config = dict(
    num_attention_heads=2,
    positions='learned',
    attn_scale=0.125,
    init_std_up=0.0259,
    beta1=0.95,
    lr_head=0.00738,
    max_grad_norm=1.0,
    final_lr_fraction=0.0,
)
Each number is 128 + 32 x the weight over its row's rms, rounded and kept within 0 to 255. Layers, rows and columns count from 0. Numbers have three digits each. The size before them is the row's rms in percent of the matrix's.

# layer 3 MLP down, 160x640, rms 0.141, rows 0-159, columns 448-479
108:136110122149156142088114130094116120190084088106182094110141142101075122120116147148090210114116
094:153099052171172126193108125072135137161109148141107113093102132122130087090146112076035130168054
098:136144124122111160147179099087132107102158105149110164135104142105108121135087105108158129083122
099:197143108080139115073108134077129071143183158124210146154186140120136106118090093130054149099145
099:187157111161139115113129144140151111076217104052151079127093111208170133099162122157189124148139
093:138106128165130140113145158133127150074157084138142132130139147095141139122049087148070066166102
100:136132140116058125132138082143095137129056132155158116148086142160071165180161145118133115121130
098:116171117099084124156018103077117101140153078158196183117212118120122119112108144132113141149125
093:105111126104133130099081124109076145131151143124177130139138114135146114146154126111191104144080
093:141158173185146119136164152126079153165098127150070150057142189120114131109193064149141101090099
098:161188125125120115120158096129104154105138115122166147131177158092087099136133175144148091165105
094:181143123134123198092219107181108144124140101098180140165163113165151113117185163157203058146139
096:129124175071132102154069104158115107139114149077156150111085134124125112114017131116141141081140
096:131102134119126136097119140102150126137116111152136142171112134103134199151117166146150120137183
094:143086118158116085187183151147100113196109100184081115103159127097103104118174129112159135151134
106:169120120088121126112106095177127184073084103016094145119154147095138149145101101143138111109144
105:189115067086141092050103128151120126132091168109179148069144125151146152116164119109195149176150
097:159102122109185125138197128118110121112101091127042094127122093175112126146061124138091153137104
099:098129147143156116127075102130106128119184138064077164113195147171174123144089132141143093123112
105:131140166160161097124182116066083127114080104179186183085105150128142120115149130141151026140128
104:130146125137101103133129182133160151197114105108085195121090151132140164120108130107180106115105
111:124150197133123122167165125131182119110080126121144142094141125146132154088164103110144103080099
097:119138162125085131151158180145092134143139074165247143118105118095147105139088121135159057093110
092:172143137131118163179144126130138141104127148101078097149177114165131170140124207111170157093123
103:089150132143143097157162111090165098147180107135144151124146108154143146141112103092133070146117
098:190114143141109138112121165103068100105168111109090084024081152137132095075062107165186161118146
102:163085175157152115099095102121100137098133152171093083165116104090143177127162114101118100060073
104:151121192167164141131169133170117152169143132163132116128174150115106068115090098149114121061135
105:077096142090122109141155144167177147135120137099092087134078107089091143133144136090074096158119
092:128099127222140062039113191154103152138127111161218118185097121098050125063132109128216172172141
103:107101176112144127185122074138137116138087088164076098166132133099190105190105139109091104109164
099:137124132147100136171155108098137154179143109134124166103128138137146139140093161099094167110127
087:154130107115169155138092153117105123072159128177138115158128140095161111143137166090150144166102
109:194163118106134159135086131130082160130158104123107156160139143142173146127158127170142168136142
094:126156160137075168165119215127174087117113105191218183129160170118120090155116113145157135124123
097:135051133167145147166167175094149068136137079081137049149169185121149149165151142131093122120148
101:144142154126107083099186114184128157179144089154141103139087115153167128129159142080097114109138
096:116139119183114152168121170099091187153159188231171127132167127119086142133164134157053136131137
099:149116122114141198130139118100150124145104108081122144160099111164118119161180101113134143136101
104:188102163141151127197107194150119158139154090163079145184143152123101127145162134074168144130151
098:116140130197097108138144163121064090103120144175178153118114103145120103117164129116052124128149
104:141133158151099146103081188076198107174110139188062057155114151103053118088122088133115223147099
094:162114092138116131162071165131112084135173131085155111133101128079103169142104119134091104106113
096:149130161095130125149182114151150120120147166116107107039152149115135100175146124081139147124079
102:159129134161098140148128139138118056124103099157098124162108163117140091102154115149127118127128
101:119117171158120060163068182110133122149150163178172080093101159113126103092108165164121102115132
097:167093096140092086145142149062122130097145108138046144111096173102109138141135108137114105138109
099:144135057098109143060137151170164122125163106169145135139103121109185117108161161119163074161096
105:070143121156068113100106084140133131104120094090144172158142132176106146139143136169113170133112
098:142107089105057100165110174108118147132119152113173165116187136168100177105108083108142164127119
097:098152167179161162162091096129140120148085087130075202142129132114124150158153122085095162135100
104:189158136147128117085125063121107178158141118072116162147109149088055054098102158159075136146134
099:141169086162132117127126108159132098170180157126090133162080112129197108126135121138188128136130
096:157159169121163150121137131137070141107154109114143079137089126155122108115121141110141141124125
097:101120094041112101139138164131129111149157160149113081074111094111127117123132135076199149148166
100:078110128123156098119126131108151060147097157087147097140134144189145114136138115105172134158097
100:154192163139074130158079073119083177180147130072162106188117124108135140082130138185163187165117
103:116159137174106132111150162079133124150146130096093185092137120142064081163139080152117135087096
103:132113095120132141116119128140126146086074099160058144173093113171146082096179089096120149169101
100:093132055147121133140208168060086150107131130160165140099178117088105123119078096123123111153138
098:133128108134156157108135083133129077176157191177211121073142106221113121136156144138169161142114
095:080111134171105091100116179106153064133110148099113170164149136124110120091068129096109116129124
109:083139143130105184161139173097160093139154169067147146141130163115115148146150128151127191143122
105:164134108179138145126097060148142062103086132181178133111089111182102174118151153093170116149111
107:114146148120181086127105085152157133163098098116096116126129148140168084140080113124101144137137
110:108148075153095143115124137161128090058091096057071103085125122125152082147150082175093070125090
097:112122172101112064155084098143094086169099125137096139156115103147147109105058134146141127093137
100:094104157141156141118126147118080094166103125199092091151085133152138089089125130148179087133101
101:095111103100139148087160137133147093104149148111131115109105109172159122127034144143126080100120
104:051143111079156108151180140086121159083093113119120124144097109120111145135090188148069118104125
106:066096138062139134091087111220148119097179112085114167138107131089122110122151155130141100135144
094:149172112090146145137151073185154137106166099160154163078131123110066140125148142150121084080117
099:179085115116150191150127119129160126117150200176127088086212137103107167131136153171105118162145
104:173149141217051185172111187111135161094130153164139143166189128145105138096107112139134124120136
106:108140131191095140104111134141127140092154149123081136215099149103140090156155111135097119076131
103:156151172130170145177160076152095094186191146147132158093067135076151155088146090146109130115173
103:110132131132121150107127107123125064118130156081186136135097124161129108138101089097113107149129
109:197149124087144148117166114097091109129103115105058095102163148106178129163141101139147131124123
093:188161072182120159125145159113128159139130043130197102140190132182110142067128060096116098166085
100:112085187158106166165187104132086087077093146156095105127126146123118101120132081118042097104100
101:098123139129164124148125154142149085102102112137122130153180117168139122136107146094135124101108
107:123128151161153158135181099118085184095157160172031183130119158153165170117153149167117159090121
098:167095150127123116121241110125107170139123170113146110128133160161135068155139116173122123120141
106:050092110166106156114094095077130096142058127148171080143136141064139106163115118086097173172105
095:098098119160104204150198119187153095123097148140096118165046143123109137145138121156073138151135
099:082132107174111077138095157117134113088155140137109103069112164075176132117145106125060150066110
097:123112130053059162097136114126116150098122127107135168104080105122139172070074144138135126148124
104:132133068105124121127054138093129095138134147141108106111134133181116155108095137150121077150086
101:133122096160136105099193115149120105163160128097070119136126142081125120144081113118149175151078
095:133164166109098155138108109102146104106127086155012164159162154119157153119140091116089104089145
097:143127126136125169144199099084182135115142089133150175132183124165130112145058149132113122110139
100:140164201148083129161103125139086118127120120208058112044145142142173128106093135137114134145101
097:075116140090160088162149116126143149163194089164142153117207140122149157161107129087139147121135
092:167094123104115152164107131172157134148112122187088135109140161168134154168075153073111098157141
098:159112173103127159074111176102113119143155148098156087112127134165128116138152136128151099151146
098:126155124153113188123148134143085153088090165144143069141069098110117094096135136138127110112128
106:095096106090149103116145122150153075126112080144144112123163103155165176160166117141142170132087
095:101160137104154094159142110150092109109101111141145156129186091133101093073092127081150118108142
099:033170103106158106115174205100137106143129177077202167130108139134191158110125112168076117092144
097:123112077127143094163155148088112136112128137133200045122160133127042136130068164123185153077113
098:144152124154107111120176084137128169076140139118113120130059124113143099146107132151101107141137
091:179138188156079153117141121167130137137163140170173154168065135204104143135154162092113129079101
097:141124074129064110179168053100092146130099137174130090139134154089176131138089125126147124113114
096:117159111099156164108164119122078140163142144103158129166160114177120096081108152160184141126127
098:087138144169119059122066126192131053110087073095192127163175105103113135165056126157154111152135
098:071119153122134163138142106179112113132102130116177117128084116101127115071200115180123079123159
106:101112138157119102106086129093126144133123132210184118105160111086145095142116139163107174127099
100:131184137123122184154133095163124169152140117132093134101113127077142152131117139153124054102112
089:148084132151192136137113104157155156188159120149105087146120141121125152108159127144129086133095
103:147122149155171163056064197165163102158140117098215118156144145131169136117133139144197121148109
093:044160155136186191172177126108137170162144178145173191154122101115152092115146090139062139124094
104:096209106131101170151075145134116133076148166176072174147120163113139106063087139108101095083105
096:088131143170059085155044145074055177036151173135160119089139145140088089135121129196200137152090
107:136163136155157084156143082192127119102098095116197099159183149138128167118114108137112139103123
103:193105113139078163133144214126106088086156119121028106085122123190130139110112083151126144156070
110:065146153110136175088120178128122143128108117162148146120127138086174131121076152161119149148136
100:119084168104161147120073123086123153131153109116139118164190130135153137143173124111094229174115
109:177114160125117165062169190173173110108142154094089137158144146118146158164151116144193185099104
097:163166134211106150155128149091119137127160130095199068166136142068058137075152121101046101111125
107:115128132122142115151129120099127126139144153157220086143173123151140167169138074109123111127108
100:082129079152125147151097124113174063106152175164131120108146119185081107108104150106071134118091
101:137130127188150115086174092125147149067070097155142194176127133062143090116097133146125136122122
097:145069134089072137167086168120147120185052100143093108097166123131101163143113093173158162162131
097:107112114123058112102091173157057204097181149130193145098132103103138088122109093124179129093079
099:096129137134092159135076130092120079086082172040180111125127112118160105104111123122128066098107
101:159143186151120163056189161077147192109126165130149126129156147167157150117145174141125134175138
105:108112097204124090129162156099128124170125152077215139100098151113098114074115129132132121136160
094:151118091086139155100120096128082176100118152161094123146117120149082104134125120133035093143135
106:089138127106121123136070140111079077156185109114127082111084133194145170196084125157083158103108
101:171109138126181152045090115115134124097102101125220104137153121143178127121158124112112115154139
098:122142146125124122114227089123103154157053091157208141110172171066069106157118147153133133116133
102:129136131154150116116143134131119160152190118137127085108105147123097148143115116087121105154134
103:192169124129131082130106144132125136100169196110091155155148161098114127115123148102121146069144
100:143150112142123154141114152135152104094101105112098178096108123087087099106125093086145066131163
097:166154100142116135137151089088156212106162120144105078083112146157089103152106147102092141091129
094:095137152136131106168088196068173127130175107129082093159155161045128110152134185133172095149115
103:174120105082097137176134153108071113097113098081152174128140146103079194129133162116156095147124
101:165165108168094077123108180091093086118081199228065171094083166134077101130096105117080135163160
102:135162044106118146169209072071074158104062145196055143102121148125093118166120130107086136143118
100:098135116130110117152075053073106161138185098111101143135100147096106101141088124202136129105123
098:160107166129169127154097111142101147116134103195100055106084131108143140121118103101107132172111
092:106121160102128132127131116148073152152158133158051075186119144143109113122075127085069127133133
104:120137100136114105096221159084106139130126171098095106128135087143186175182172149141154132125115
100:115105091144134160114109155070076144078180157159152128174122132147147143135149097149033148149093
097:114152101136130090135079199187149093103141174120107078137153131132093177132124092139148086125121
093:064134129181121171163104091079137158096147137187067090125149119149159089140085167121115105117112
107:105096086152093118145087153108128108090171182103082176123088146151157110139075107130130108152128
107:204108092118121086136159128151168168122080124101168146147187110130161096140165159098155164149132
103:107144162072132120112125140147198082143137146124140156090161101186110139145148133150153151119118
105:161174138129100138105135188165163110156074129008192142110135098140135107084120180118167133106121
099:117135103150072179113077090111132122140138176113203170187159138136099112124111114130173152139113
114:109109114171136104087114172103191127136118148147144121150120101157124125119053160169151109103149
092:172111107127106143106142154162117132177106177150114147175154132176110168103130111085067186141128
100:087171175125129141088196084123154124160123162118159097123103141165167092162111179159069118135133
097:119106109130168133166106151120080107150150142054129157114087132176145133099116164095073100102127
102:161168098100139143167169104138123058159135118235217110087110113158099090140144148083128095087119
094:129089153105128133068164133112132082076110098100077125169110098163102124138112131147127119137147
099:103126170109143108100099159080122096116121133126117176171142107144184128149099114115117100119138
098:139143086118129139157163115069162131170124142149142102104113147157110120137094131086137174168142
098:074195082141135110084087145041136101111149114044173090108116120200147102155097101160092189128119